python train.py --n_layer=26 --d_model=192 --n_head=3 --n_kv_head=3 --head_dim=96 --d_mlp=1152 --vocab_size=8192 --activation="gelu" --norm="layernorm" --norm_place="pre" --norm_eps=1e-05 --positions="learned" --qk_norm=false --attn_scale=0.102 --bias="qkv" --tie_embeddings=true --parallel_block=true --init="normal" --init_std_qkv=0.0636 --init_std_o=0.0 --init_std_up=0.0636 --init_std_down=0.0 --optimizer="adamw" --lr=0.00307 --beta1=0.9 --beta2=0.99 --weight_decay=0.12 --lr_head=0.0102 --grad_clip=1.0 --warmup_steps=513 --schedule="wsd" --decay_fraction=0.658 --decay_shape="linear" --final_lr_fraction=0.02 --batch_tokens=[65536, 131072] --seq_len=1024 --doc_mask=true --z_loss=0.0001 --train_tokens=619800000 --steps=6734 --dataset="wikipedia_en"
Each number is 500 + 40 x the weight over its row's rms, rounded and kept within 0 to 999. Layers, rows and columns count from 0. Numbers have three digits each. The size before them is the row's rms in percent of the matrix's.

# down: layer 7 MLP down (transposed), 1152x192, rms 0.0914, rows 715-843, columns 48-95
# up: layer 7 MLP up, 1152x192, rms 0.146, rows 716-843, columns 48-95
down715 085:579477456497465517505520480499453490444563571477488430503477543467507474430525530498486531519549468584489512529512495458492488479516443497451498
up716 091:514507482467511489516567441450459473445500531524523443480480539500487484432489533456483544543521442528518495492494480442467487448487393547431503
down716 073:520481436503463479481585490549466484442490582457463427511489504497461504474536557473485516471549460535491496511564483428483492494475480507481523
up717 101:507520447489506523456541446493452439436515551550520504469441465434500529452519519425441522502518448529495505463483462460416515405496406528489421
down717 098:507545521499494536563579517434461469521538580482511469449539520541467489474586420514450501529520469461449484444476488462498462512528491485459526
up718 077:537497475414537478525551468462450468421485544509504496476461531470510490437486542489472526470568426505513539497496432470445501419492419499430499
down718 074:492512446514469480490584481541463478480433513470481556510517448514488500495529539518520529496522490510428504504590489481534511535431507495546497
up719 101:555485503463509490526586376470431465482544542515492490480462543487482482453475528440492569474505458558529472497477475416441469461471384529447490
down719 094:554484457457511509518545478485470497469584582513499466508481533468498465443491547490462567500543468573532491536487513401478498524503429518460484
up720 111:520475473474492505478557418506445455480526523499505492501451522465494483453489546437507555496545435605538503507479421386433534399473416550470455
down720 126:504491523475556511509599520452472470417576576497507490466456515479490522426554509454506537539504477513521452488497505421448539457490449563472462
up721 147:547490451481457572544500475458437492538469498476519525534478502428482461427512508465507509484543522517580494536525455440441496465496467460497512
down721 096:449505537535447571530539560585549432518478426528479519580496548533528500506536480487451507520512484515593548490407506541548480478497463536567567
up722 090:528502397471482488537535467376465457458515572508476504509507503517539463447459507429470540496503450504547505532479472461483507426506412505447472
down722 085:554522451558448493485564557510467514480468559491469442535472554520500438466529471484531483552500501552528495523486503508471484525494501447480529
up723 099:543545498499504479514593453456494492495497537560503463447479525497519474473483529457479501559495393539514474526510481463464469486481442533480436
down723 101:514490422510412529494563418487484541465521558565444443498491509538552457470530512508475511485518504498485504516524501538480456520457481489489483
up724 170:564514371503451534541496430471438492482515547469508524504493511500546411450393467446423508524476495504455473543495476514460490490496478537517504
down724 139:481462432478559474494541504455454512538480495546457405485547534542496492457531430382544539540516535550517596497460458589549460445501480547561490
up725 098:558489478452514472528573440488468454431532519524494503465487538511479495442475548451479578481515475602528471529479483437454507431468395547434483
down725 082:556492450495461482515568478487424487466563589497508470486477553454498471444523561486457546493543467563519519528483500452513468476508426501474494
up726 087:542520504484508455508519444460474450444489558567513465450450515464495491469519513473483567508511449541509539557472458457476530419517446550469448
down726 090:552523460480456462533543448539514434510499577487497528504468513556549538515498510551510462490503477555466547505565533477581437559449557496479489
up727 138:475536403513461544529487518379473524505483581504516556489502514577479429505492516525481597566444506445544499574506499524489483509529471445529449
down727 112:515486605486528501449506497557495483491455429492485446484471520437511527524460485453498382480504442523491480408519415457455505469438507489463489
up728 090:508472489504485496556557434408470449520481582503546460462507510507449483429501583476457532422481453504477538531454528480447523482541397522514459
down728 116:526485451483508501516505445519476495466572621444478493528444526493504458474456491502447512490511484499465489492488526499551483494470466493438482
up729 090:553508481466505462528562432468455429435551550494514451465424513455499498448478554460498545500495426550491484505468472449441489448490421512475505
down729 072:540473483531472465523549493510454454449558610466505474493479541436502507453517565475470540489544476534502487533481496460506444526493457500467489
up730 101:541498468456499471526561442465459439436537545501487446484465528488489468435458537436506553526534426545502498528521449436436472417474408533461489
down730 057:591500461510470501517534485499440484444547595488482447502472533481492474436516522493498514495571469559527527518575494445471475438457447478445499
up731 073:487493449429511468498545494440439455457461481525535499499524495473473517466483543459500539466499399522503501496470459480422518510499459543479498
down731 087:512526505504468526495557541519446520467462543461519532511535509492460529509526460517491540471531548497526501467551498513555485456418506484499458
up732 085:483452506482502506498526418446493525453430404555507442503496533531474501424505518426495557487391461556512487555540549504474515496504426546540439
down732 115:531436463536503579505528564577447448478480518458594531523525529542458528495474461470487534523535585531498520463556492563502468451504455502470505
up733 082:495514517470459438534606508444501527487525520518510436442463562540457542512460488516482542531574474466531532499543437462507454495455526530509520
down733 049:500546501538459542437585509467520529541486511453479539592453486498518532521480538468480532491385521527502531448431503516521450442461523457486476
up734 128:547452487516468454504564376486454525524563550488487520532469577452504459511486498423509535455492464499518532474451507380519536493490402563533532
down734 157:505471531479449489517545548568465549518419485438532503496496496488517577491469490471498526466623486524539451456539489460543484489482533451506511
up735 086:526526425480526467526544483459476476430480558517479501498458517440467512456498561482439547528558419567528512514487435404402512438541418537447519
down735 085:528474439538470470490497488512421493471508555499465477519471501453509477534503529496474510523617457545494527540490514486462437508430483480519498
up736 084:551500448461577481487515465458442475470511496519520496461488490510503458435474542478455534455489418566520511510455454429391519437500402526440485
down736 095:580441469500539472510522531508451522475484579497506513520472500522509456503515542468494513494559475556546504547486493457508471509501455467482510
up737 104:505549439496474458504523442468444463470524610492537486495398520431527490512503500443510541476547380551466530507467452454462489392496422539487454
down737 122:448515522515516474517562529473465442448537627463499475486496498469510531446583474440476496559523489463515445468485531455468535476447539540495435
up738 099:551508417454515502479559448503447515417531535480556479512498497483479505456452516450467551537489445525472505493435467485497516423422395550450493
down738 126:492547516486510499504554465555458504527410556483463466479519425488452459512481516448483538493574442513486550427490488433480452461495509467447561
up739 143:503468491521473510488504489464530454538500528589489444422373511483427505515539575495450462501561439471470425495451510407374523405488483517468430
down739 115:518546517461548481509470506528422476507556535505477529576524443499530454453449443496537514497539450435494530515425476511562472570533506523545510
up740 076:431507410500488460563558470448449419489476442516477475515483522519523461421482498508530532465475434495483487527508472478390490483545432524486473
down740 094:526513554522505548457560520485458496452447493464568477561510500593455537525510481533450554525472493463594463439525459532508445484463519445494501
up741 098:527462471492508516519565467460452503447498534545501500500487562506503455445479540477484552504534454576522476497541431449441483447502374507474507
down741 080:573508484541467551473549518439467516447526562510511500514453531542497478428486536489500566500572452532542496473528505420438481470501408470470550
up742 081:511488478444517496541566444426460496424504543509511482491457514504507487443482539456457541491476431533465517485475416436482491457490433522442512
down742 072:531493511511503527505532510526432525467459535474501495504437518488479527433534442483474535454534527526481481476510586504511499503457493480514484
up743 138:510526443499484505579494387516486483466497507502460528431491458533553514498455516451461496444564428520514483579515448515377532527481469533471505
down743 137:512505547503518517473518546496485475514418446506466477453564517559506460494544519499584496465519483527447592480521486467465520444500485550535459
up744 089:512525424509531474547557466415456470447530524502510501397493480447490472413469509448432500469438421509547524513460468428385525479564408513470473
down744 097:520492506551470502517477485491438475515513534470492473497474516480529477423474540476498503488525473540482547561496516478467466557473452441486524
up745 070:503430426518519526514562445483434491511500521523479526526491505460453430406494526495519548457487404477473500434434461450487517474481461541442500
down745 106:473539488541474544460566552503444518440499553494539524521561470528440507494487518518464561433464512517515525462529518557543493542445557485508534
up746 126:493510526497495408586508449518442448524542498516571441466434570501506476484488472536458536500519441551516495505363477490489504434481381530478428
down746 150:469523454512550444504475400493434508493518554482483440506529535583529458513559460505505492481611449553476457504463491546503517445498511536506452
up747 098:504472426453519443499543447476475471510506578499618449502540495536549517484480441492501518541551509554513572491524477520541527540385511545498493
down747 055:477459540551459537551482495419484546499493452441514511448488512491523473484487426480529480538494469441475473517462440497598493438517498478464510
up748 078:533498476423488502518572488422490465437458533507524516491481502516483522506469570455474530510490416504480511464492447449470505447515415551446509
down748 076:539483469530429449482519494496456535459476573445476527491546535495534479509514498553476485493551515545522546517517498500504444535450489489509529
up749 099:516517481482502462560554437448460442502533525504458470468452522473484487444489561473468548536463441536499510494470480454434533472493423528495518
down749 085:520495467520473467563516466452420454479556556477505444500470549465486497506482613491485540536527479566507494530467487495477500514486422489448440
up750 092:523477455481505477507540448452480485444534541503478457484484525507483454413474531460486537512502452581506494511512496428447461422497396545479501
down750 079:570469450508464527479535475476465518445516563485501433557470531522521471443482555511478543497533485578495517523527505460434465446491427487476505
up751 075:541521450442518486512496468423509464448455520539530520422536502517477475443511566492474525503509409531529563487460489426429513445498458518491485
down751 081:541492458515451516483537578545475477527565551471546542509551482538491518499555490529470540406459516522474502463591556512499466528400520503503495
up752 097:544494459475503492562585459454491451467501562484518499444512541470546476455491480462469513478547430486551518529497463445473484414481445503467477
down752 097:511483451584470537511556479556489482433504595475473481497498527489533460482556490499485494529558492532534489523496503511443518507515488473435491
up753 082:522488498427528471500520437394454471408494535522531476501492507546485492418478558490488531466512426529505518495488429431453507450395453546446504
down753 060:476486539565490521486548463542496447523519515441477539528562485552474488540430490556505533481424500520511455461612498477519417550456506526427556
up754 164:565553438528482485565466397484450484511510477528480569419445527488564481496559471523554511447449436515511468561417413499469551538572464518557501
down754 123:551583543475520549484451616458477534487468422520564499408504466476485509457503512564525563510516524429519515480461457472473474438467473468404498
up755 147:554465423514489517494506419510515496486522597497483475496521568577438538492463597516530615455551503544475493490527478430516477474499492545413517
down755 091:532451534547535470507516486523480520515542426476414578498492505493469527459508481505507407421440440528496538474501509510479472485475537464533494
up756 079:512525478418548494531567490462473451454471524534482541446495477540477493437472548535467557523473434527512511482450433458456516514493444566479551
down756 085:477495535567430444513539466497389503543497502456476512500487497568490529489593520461512519484466522474498510537548504502547447572506501474524487
up757 078:507495481461516497512581475437454457407511564512496476464441522522456496448446540491444517464526450576507493487514452442461485446512389511449508
down757 072:508494441542438483481598467494433521459533494468463483500493513508484512493524546527460537434513486543458464496545512487537459490477511511482517
up758 106:555469470503544426486496407504466461512536502543492477497467542517451435465477496457481513471481375572443538522414495391498507494522437495433539
down758 156:545552442518473553543523534504501536457542614515492458488542514530512543502527558469463554521527494526488524512467495495469508510452458494496526
up759 080:478508459441502502517539506445491473461488552535555462467476532525495474408495552491454552493516436482500513519510444438454508489488465573473470
down759 071:432480531540447514533508527519472453526508485456437554462449511557487463462555532521506435441522461508486491478522495480506443515416541462492455
up760 163:446545569481511425522526452443488487399454586535465441502447518478486543516542522527457584483515488585566442544510460442528518522500507489474521
down760 132:396549592481499521533486505422466505478512520543441408564443558549516514544509456431431564487493455513517480536519486510483513518527516501533522
up761 083:521518457461531498551563437439454433433460524523506476433492498500490513437474525473461563461517430517483527515472472471466494495489425523455481
down761 066:517504491506463492488541504516435472459556575464500533478443474533507503503490524512469525448499445504478512521490454487575458555470492472473466
up762 099:546499451444522479522550435453461479452524550519529501480479520503443490461471548422473530542494415621492502477495487453445495443492405559468501
down762 085:608491409459501505521565472481436518450554582478523483490494520514474468464500569477474559522507484587510510514512504457464510476504455510453505
up763 097:453482478499572485477548417479480438555481472480498485559494551491530499382524505483483537504454491441462471494502544520418473501484375524516418
down763 120:430441443529486520494492535519441462494476462461499495598466512542448429508483425460426540543559502511517456517444512578456510470508502506539458
up764 096:482480495490533443506563494499480434440476527539465467476480526475504492467460539466519509514510415536513462518478458440451507453482400548472481
down764 086:487505464514473488478610449481429484466526575525510511513483468509474438460564561484485517509576503556470534506506492445494450536460482484493467
up765 094:467482437473433469537512488475514531483459541523587514543499506501482481516488549398464527501460478534434559432479506474440514494572462550493468
down765 124:533495570539470544552536605534475545525496531489552575499497532548473485466577527446427471497502425496475488515514514516514426437490546468489504
up766 110:527510479433516521535584446493466466454510513470529541478465514583488504480438579475478516456434475512528528459489475460461512509444449556470484
down766 116:520528559499490498590491486513417453518521514447497573479523465499494433451534525453420458497541436429516490551484527453540502452513428543560525
up767 080:490487449487471463560542472405497467416435502499491472511510538539484480398469532481447520511535422569501504514488429437470467470505415519443497
down767 073:543461468517443569504567483526458464488460488463493538534458504511557496493529479502483501490523518529551510500438470505515446568470525451488471
up768 084:537514443486487449544569432479451483469510597493495490460490523503505524474485544504475519479496369497477516482467425430452479469504453520453457
down768 085:552512477554445479525517497548465529478510581490501469489490549488546512490499524498479507492514503545458502509473494534474490554548513482525474
up769 115:488529425485470449563575451435494506463557552479465511474462439508540509458472542430441496442542409534473560500521421470394495516498408502452484
down769 169:464510532468523516497484499586436549509545534460521518523510588417541466474509500505487468508496466473498524561487493522527523479534485501430512
up770 098:560502454479502463524557400495450440464562554495500493454468544490487499449494535426487545490488444557512481525461476422441482442479404559447467
down770 088:547482461513495529514521471499461469486574592495481430463492542448503475440529579488483539502538477557521528531470478421481483498486459520443487
up771 091:521482459419519490516574471438471415427524528499486497471489534459483492454438516461465555486565461522473512505507454452452486446470403528442523
down771 068:540477442512458496523593492478467531446507523476506510520512547477472504489502560505537544462610521554492534508553498476522467490450490508466525
up772 088:573512465439548495562526479481452462399500540516521484421494506490492485440449551477470533438512432581526543497493457435424502499516387503452498
down772 082:604461481516501510520539530511437499486516594464525509506478518515525486478524529458500535444563507590522521532551488460500460498461432491479536
up773 076:444474423447538484511543442399468487452498491529517520459475545496476456444489560505478527411441461483523485496466456477436513464475409531469484
down773 091:598506532556493524522526537461460445525502534487576542589517498492449474491538533477476562493454517481577511510494470518506441459496519433460511
up774 095:542525435487490475535506401513481451487527560448511526539545503545522492459470517504493532488504448491478477546518453505472504487485370563499549
down774 119:499494492470474504432492544559493498529487551438465510557448445445521506446551518476500584484590468495524508451539457416458501495508536438500519
up775 105:552550498473529432563527442478433452482516541520490485438447517427518518486520524451465588508513432516518527511478467457446503455519410524489467
down775 092:461519471478504476541499428505448477495530582441468455514463489469495487514503562496468499540557476559527514481469459447481483544521434475493462
up776 072:513484425459504473517502502428522513483489502508522485528509517510505496422523531497429515489556449445505527466439464442417511449432438504426534
down776 080:531481483573459554506516519530497556540485480428502521525518510521492521535510484487534507443487526462481488504540522503550415500478536466559519
up777 144:502459435520493488464599510462445462453488475528450495464460473417555469441495616462516448436528503477497488566473521414433504461537437590533470
down777 135:478499555543504478518479489540502548483489473425536598512520480522536475495532502495497491481476558562556567523447521506512456501513444525579446
up778 096:493499435482490476534543446408438459474544524514461437471477545517486472408516525483504522512526460491495492501506469435439436417519420518472506
down778 070:546457444506476526494502473463469547461520531454510420482449486536493496425442546495478499492531495539474549519522517478431509424476443491460485
up779 113:531505510486553445440494423481527509510485493486478480425526505409475486513518428487431519502557461557482527548590454509516533487536486493537483
down779 064:515494515544529552493530484498519524536446454461472506422480482419514478505556441482477502523542488540569531453540443531554517520531488438531521
up780 090:549493456462498446520541435480456460429522565532460513494523555454534471443478530468474531512519436513511504532495448454452479423491427520453464
down780 083:568506458512455489475549499575467473458474604494481456468449503472514468464518498478496509458600469552504489459495565465498488534506478471478494
up781 149:542448451496475530551510494495505555509532491527513467455501537579468390532511561500498515496528481536465457470447474435443491486474485525514488
down781 153:513545543483418524455478514441472501495546538536531470424476507435471585486551537438514511489465460574543507492533514540580481505559513594404516
up782 093:521502466469513480524562455465466456444496539504468448463458497524511489451474555481483529476491470489490489536526454426437504415497417534473512
down782 058:547484513555446470495575491508479485431513548478431520506442508500425478441489541456444489463558439559511558542474478458499497516521475503496521
up783 096:534503426447513470522556440477430492414529518509482466473488520498476506443475556453462571523538436600528504536512468427427508426461385562442499
down783 080:570491423472483481510580458480439516428540569481484416490497536474498466433515534482485550505580468539503503535534475452485466459487441508471510
up784 078:539544472413540497530565470477443463458436525493538502480508519467496498400504533455484565512544389562491557461455453470468513435497376534424493
down784 086:503496471498473526484561496527488498442448566485504536550489520508567489502529514515538564504494549525508523486551492483525506440461498515542557
up785 098:503496443456505505488560428442428461441525548507479456490421498474471515417498538451454541525518453546499508485479443453442489413440412527476445
down785 064:537522500479478495542593491475427445495484539462501465512462511491466503440519437464497484532482461478503477543481490514566428531472456509437517
up786 106:497540472481528429479503436490454450467477553514530492504478540518510481484509536488497561488500426561471497523508407424461503451473401563479436
down786 148:480491519509519502506583526494445459446553590472543493506445481503524532437556539424527518470516501493541426436478517475435506488464462528471463
up787 089:567477465460515485502574441463449441454552532498500473469462503512486500427469536453471556530503451596523492505510454442414511433486382533438469
down787 079:584486450485506508509569489482430475474556581496505473506482532482515466451526543486480539522535462576507517505515484444487481489490445487462468
up788 147:563491473484497442511460481524494507439463515545465451449443549462449537493475569503460523525524470538445529537522487387533502379542516512447425
down788 082:472513498499472502518579488521533596521438569496515457496441520446500488473442516490538433507534489521444428491515530513519494477471477508524570
up789 102:567470472478535511530548426476437470510555558516515511474435508529456514441541514477467523453413444499511510442463472431469563482504403496416477
down789 133:519489498473593487551504458480437507517550576446495484477516475511481500451541547426451558546430443466446473520511536430460490541471429483507469
up790 073:512465430405512515525551484440460512441468485537536533434512505516481504440465574506463547459495451513453489481467474439421522498477435548407493
down790 085:543495475511462482544587556484433509537474506469535509552535477566457498459523487448529524489463516505506485531529506506526460481491511498518515
up791 087:504515453454520487545538438463478477450509562506479456471456513491479475442478538486459541491492436473514486525484437451441485438461422488467507
down791 042:491521502531463505502537551521482501460482492470454432524433478499434514558499546496500517436494433533491499495520470469513490507477502438493531
up792 077:482460450422483503514555491433440477470422494549525523480501510492480471413448554444457546525480390537502547483456475463444513468483453552458508
down792 085:508524479493496538494529523542451544471484546469532514537506569515511516499541515506484559446468568511466531504534540526545477495455485497529513
up793 097:559503475476477492511596415449471469413498544514492448454501523500503469421475527440487535525531436548527493512522448447455491441464419525458461
down793 072:580492488520432524534587480512444490492523568489459484487462523477509479435502492470463492476544457552484510453470515437478464525501427465485537
up794 108:560547467505508507503565423510463527466558571511480493516452511467496456440498544457545508534502462579493506492474455482474496465478421575513512
down794 149:429499503486492488475598529437503524444546575480493509512438515490495509466566490438489527534500467477561432459510505460429533496520497516491434
up795 099:506539475480526453475517435482457464468478560507534494520476535477508460464448503468526580489507455599473490522533446450475504445495412525498470
down795 129:487493511505516517521564532459455479427555610464531497495443496511515497422556499442515514517552494485527432443508522469444514441475463526470468
up796 087:550495461468550497529566450461457452465480547506486463441449500476493494436445546469481546517524457531495505492515453435444495417520384526471483
down796 069:536526478512486462522521453531441480459527599471448502458507535484542465496466475490463488470497440533539505480511501492555477516493460439435476
up797 071:489487446459506531468532467418471477448496516517504493511451537525494466415493529479448533494532428479553499483478475429436529448459412535477520
down797 077:495499530504510534530576510476478449540472514481492528560545442533410466478481494478448478492471499498549489496488541513531465548536516426477498
up798 095:533489453482521474514561441448466445438532549506498448479458511485474493434458531436508555558524454538488504515506451452447480428467408533471508
down798 064:570499479499458502499554476507495458452523586494500447471467523470467476439480525465478532547579460578521493506513525427463471452463439496479506
up799 156:557485513511526404520514441518474499555540571557497524523524575518509449494488543507489464488454463545507571534434493452488458528532397536524579
down799 162:529553519438490491484511490516459567521516458537454463489445520474486505489425477535485511563461416589513489537483530519447580517548527492496493
up800 105:563451492493522420531542432429426539427520576482487459423496530509480489475469614497439533517551433542493526495527436474476525454472442543446475
down800 110:599494481473465479526505462554479512501559568390511519514509494481482494439492507501402510459503437529473504512472478504550479527470464526462471
up801 089:512509441458477456524555479439473500499504521493517476459439549476493487441493555472456511467512440479505528493434483412394502470496385509461501
down801 061:498479540512491554522497537464520456543549486475453492477468575487479443487481505477465518398528464448437479517451564597523505449531432459448484
up802 120:555517510485529471580524413495469435485527482484473527490463497485558482469493519518518514454496465478464478526428459511484498448438421577509552
down802 134:515550482541479491492459470563429437520499516469506530477510474515454496546534550444458534482568453567589523468503483454469540448459485434489469
up803 101:545464483492466499499612438487437469461539550525510469527467544434505485428478518418519552497500441610528497527516467390456500470490415569489450
down803 092:493483480483461503491615487519460487436560575498497438518466536423491484460528543478471532514522466551510467502543473405444512506501439537464468
up804 102:563540516502483512527546480454502542452511556536471482375506550477480474466452535496438514461505425572510526557488427478530515492500440487490466
down804 121:522508414549404485565519477545469464457499525517484471503500538532554482467507485495457529445494476520527468527535507537520441572501481479455492
up805 105:545493439489487465529571393457453481519559537508508435495453545478466436460510527429492556511480444505512476521484475419476489444548400546489490
down805 110:542506426495510560498547481509504532448556617474461427420491505489490445432499510527495513534562477514520481476487501458460541549565468499425546
up806 114:531513492476477511529555461465469518480525558470505519382447537480472444483489554520472556456483462521498524458416398470488483468535466513430479
down806 164:541543487584449494565457449510493418492528536491464496515564537495513528534484464482429498441532466514499440571500510554473507511538538482464438
up807 095:536494461474496477538556436476461474465553511516498439470439511473461486422489572428501537517463433584490486476490490401447500444507397553474497
down807 073:547485439471462460486525436496459485432587572494485446504446539491495494508477587495458538520509446554499501553552484449474461481469453512445492
up808 142:491465412523553504453514450477420439517496448502487548502432433495530488485560599460494503456459436488453486569472506475423520455523454489485455
down808 111:536475431502476471536500484560495504493508554501542563452470544479467519494549452522517533470506475504446546546503537574534483445517471497548472
up809 087:531559462506492523487514490434466469507463560460547520478440531480486462404464547457434522551485411476528456475503475432466509481485418504479494
down809 133:520464523557484455509514494467489482535477420514435469555489479565528452552446533494575461524498524572491536604510475496493495499502479442562518
up810 081:487505467499466445531491483510470483489469569536544532463515549536513421477486526483448562523477405531486481502419456447471519469495454520514475
down810 097:494472573535466521511541538529504458432510573497480526522492458505506554502568495469485478468511510502470483475550580474489489529469532499534515
up811 082:535530452469509457485497411532446469482478539517567546473464560480493425484494528505493545463469401529457506544492448499508513434480438590476490
down811 102:523460509499445499450554570547489507456504617439494476540465505493541549449528535457476556479509510481544495473553534473488541527417547481520477
up812 101:525478462468510491508559405485457450431571544519503461480484536491490486440451511415507568519523435582487487502524488431442495444467400569464510
down812 085:552507449468448488525541442495467503446565552497538437487496534445500463472498542483457559542582454596495512505545498409484475466464449494481490
up813 069:510477437474521492510519474431480434455481550540527463449462527503519475408493547494448551495522431494507498506475473438437518488488392539460492
down813 074:531536525531462536507528480493484467429562501488573488519502506528533458476499482498459481433489489480461460515500490501569407576513477447502461
up814 113:538434464510480474441520464498485524496487495519429352442472549470426442507455512493524512503534457505513532481493500451512524465462458524401476
down814 169:517549457505442527525604493496483482495591517456547515458546443516475528490498534464454539439558474578512547456541474567556461449463542472454461
up815 097:574490452434556491530559439448458480499490556499486534459486546499504484493465595446504492477555427475515488514506460460392437461484410496481521
down815 056:539529465476438564462487529517533540522551540488429502461498500405485420453465530487453502493525498461504516524597442585562475515510457514468502
up816 085:502466477451517455508554471491443461460493558502493490489499544468479507456463502474404547480520400519527506516518463455467486467448398501435489
down816 086:509516466533469467480554499504479491474506536482484532555466474516503449486515499503462519503601445567495537533524515500459479499489469434544538
up817 102:543489418480482478520526410415469477436495515478502491508508508465497480475493517442413525520544468497485475496454478467470489485446415517499539
down817 057:492546529530484447486540494495456497550419496421478474535530447520513453504469521445506515466522484478529497456466460461471431496536472446532504
up818 133:488554453528461525497496450441440472478548513508468510482451498503497430458470591503444461427461440571504532524492495465469492516541423508446475
down818 097:543473543459463475478548431593451562398563529502482543549548458505473547532477527518456505528449514410524570570540466516494516524502485474483532
up819 123:546494487503482410531497451521447475478536489527526466506449551488470460448521498504476584567478455502519516532420507478501501418444446554469475
down819 140:517521483528470407541529439503460514533474545504441472533509506544496468503482494468491492478550485549516500468432501458446543491532487522553512
up820 104:542480484478501450568546468516469439472525529514490470512521507465517483448491559517417531473529461525493523512502460467464489482473456551449466
down820 093:495514533518481498513441450572495449514470567450483451466472468460509433454522546484481543430601474573466562472545448530541524418478488517564512
up821 152:534450527497517465500477436490451469496504523518591530396467515504416426480539618457464473378523485559475546567492433483489532472487483533474464
down821 150:527538603459454564505467513456469519482410479551503484441435562487496482537477565496480470519527525531568504460544614495522576496532465521561446
up822 097:550512443470496481565574451414463471471538553530493516462479537462545477477493493427458539476522414478531533508516414427494500411484455515478465
down822 097:543496441567453497485540491524504567431509519489445463492479511483522461498526467515538506492566532537557467517513485537474510502515513464496531
up823 081:504508515498525482518536457413450413449579527536506468440504514520511464418459486488504542494524420557487514484521451475441494422473427554458514
down823 083:541480480552480491473558522481433493431566575486544477482469506555499510482529508510506540495537515568489498514541512478515453490441470506467456
up824 103:560461447479504523542540418443484486467471539470465485467445500522506473428521521482528529463465421543544517456444452435494542487535446528479466
down824 117:512504481474462466531552449464451496486475539439434508480511479515517542524580511513445573569485486527501461452471525456480476464505504507543445
up825 118:540508440512442447575532422409432451536529491498502519447481509536529437480492493443449573521472409493481481493450469488467534489538411568545448
down825 136:470449489526551504510475494487469565501510519536470402487483536548541466481515510457487504491554437504433459494479581472471518473495486479454502
up826 100:546496482448503488510562426477468436451538524513522481483503516510491482430450507463490576517538457630523496498512474426434477449447379553447471
down826 085:563472462483469530490563457480443479476549560498517459521484535482511492462511535482469559521571490577516541518549472426500475457462422498468487
up827 075:478469547442502523493472497493551492506508491522514528494488501460492512487520496510518488524485516507491519482496493505491568511508556534480511
down827 098:491521487587477484497512507519466538542515492439489506535508503517529500542502502502499503489504513491501500491530484529533408517494526429514490
up828 080:490486527510503476535534476416456431512513559536525419470476566510482469471415487497483581472467458505516530505456490457444542524499363511510508
down828 128:532485456533486445531528490477452496458550607430453480530492476556504497512476458463491528471528468518487467505490488498548445487479490441432548
up829 083:481501417479491532479581467443475496460491525529477495470421520516474480416513523444494500483511417533513520500479452461426527444459436534475498
down829 066:494426493574467530520561530480492519455563515478472522527473431517523525494476480512483515480471554539528507555564458472473501497448547487579493
up830 092:502523497479448446508523463518495473490472539525476450494504515521472469435505532477490487543464413518479499521468454464453463487520432490497493
down830 091:462490383548419540526498487458409495502519502529504487509509514542500474499545515492476594537518477541482523505507443523472438538510476444476490
up831 084:495509478441500488501569454466477427420513536525495459519477504495512484461468556450503534508550438538494494508524458422473496428477424551454505
down831 060:524496477520450516501594522527441481449537594456480475525471507471479489475541560468500499466516474527469505508559494482492455506464464514482471
up832 112:548507476482489488489554427486442435451519543513514493527436511456514478441511530421503520507520447585514499518487421407432520403504424543466458
down832 115:506488506495528537511568520453471415446531576486512443490477525506499485397564529463490482545543470473523475482453513419414511494493460540463499
up833 095:566497475467492497517566415464469429444532521523494479490488558481482468447449526420506572527525457601486481514502477412447479450476406548460480
down833 083:568493461471474520508565470477465490457549567497512427495474530449482472451500542480471549522548488570496496529525510415472482485477433521472484
up834 105:494497400482535467503532449489443480474473517489557458447462511471503469482519509411482619480496427542484517522511408408480569434519417541495464
down834 132:496509546501545496539604546495432493430548597469520517462454484490531556467573499448524515528512530469533415464484503478454514444465490561489452
up835 094:540485471477493488537599436491452456477563519521466465484469508509506496433478517426467564538501438627525469505519484421454506463471414548450494
down835 089:533474443508469494506588466487438525441576575489515435493463551468482490476520551480445552554527463578502496536501496443493483483491429502455478
up836 157:515490513441491449491524380478442485466466547470459417484497548451467528520524533487466565504511486542500432495454500438519572478491490491457449
down836 119:430500440522475472439516547537507468543466555468433470469509498507465435460508506534507544440492436422554456537521492539449509542535442490567540
up837 099:489518469500509491567539474468444469454541567525475511467429514454533453420466528418458478510483428506503502531486463427431486429545433524509468
down837 113:518473491554456498491458447501439469488495525463506404485497536521536468454494569460495472483554440520431516562494506464449510530492452439459496
up838 112:523548506514491429510492525515545475475456505537475485425529551593525516527454524481538462507533457516454457549510501500518534503487506478512449
down838 060:437427552498471509427552508475442486522520441483458495517508551551541480462496458539525431488487461494506538452485568592506428484448502468470481
up839 071:581445468486534565481551478518493492423488525515520502526548501544439537468459540508539539491514539580467458504572433464505481466434466529502516
down839 055:403556564495482478493466520491557469539506472432451490511469499490544455527544484479505458498517451459498507484457525510535483518533533471476518
up840 098:545471472485520480508565431423425435459533507523521420468429490495486471473485563431486556498501450574519497543530517433427540434528421531466489
down840 115:517452474514490507511572433500494483427572584428432446486478539489484490497467497490475496465520479512489467484505495453566446479499468474409511
up841 092:550498475422483450522551460439455441444529538500500458473456504496471485442486540427456561521492428500514498514485446432450481431524409525443490
down841 061:536490495477455497510552511533443462493448492476423487440499478507469458522490495540456497543566438522609455443483517473531483542562473439471505
up842 080:470493443453565467525553434431479464455500512529475475492460512488527515394492539473469531475543451504504504510498450454420485463504395537433484
down842 069:532519561556477548477545526512479464527473501490521504493481507553448475468563560476512540504532493495530502516535523509521463499519490470486479
up843 120:496505432509477497611537500439531513473478482503517492522499487559478442489447458488493498479491382489570500545475553486495504525557493498555512
down843 085:495526563527533503420485485556463476527508486479502508477470483477557551514572571485493484477499612522463576472500512498524481466461499501480530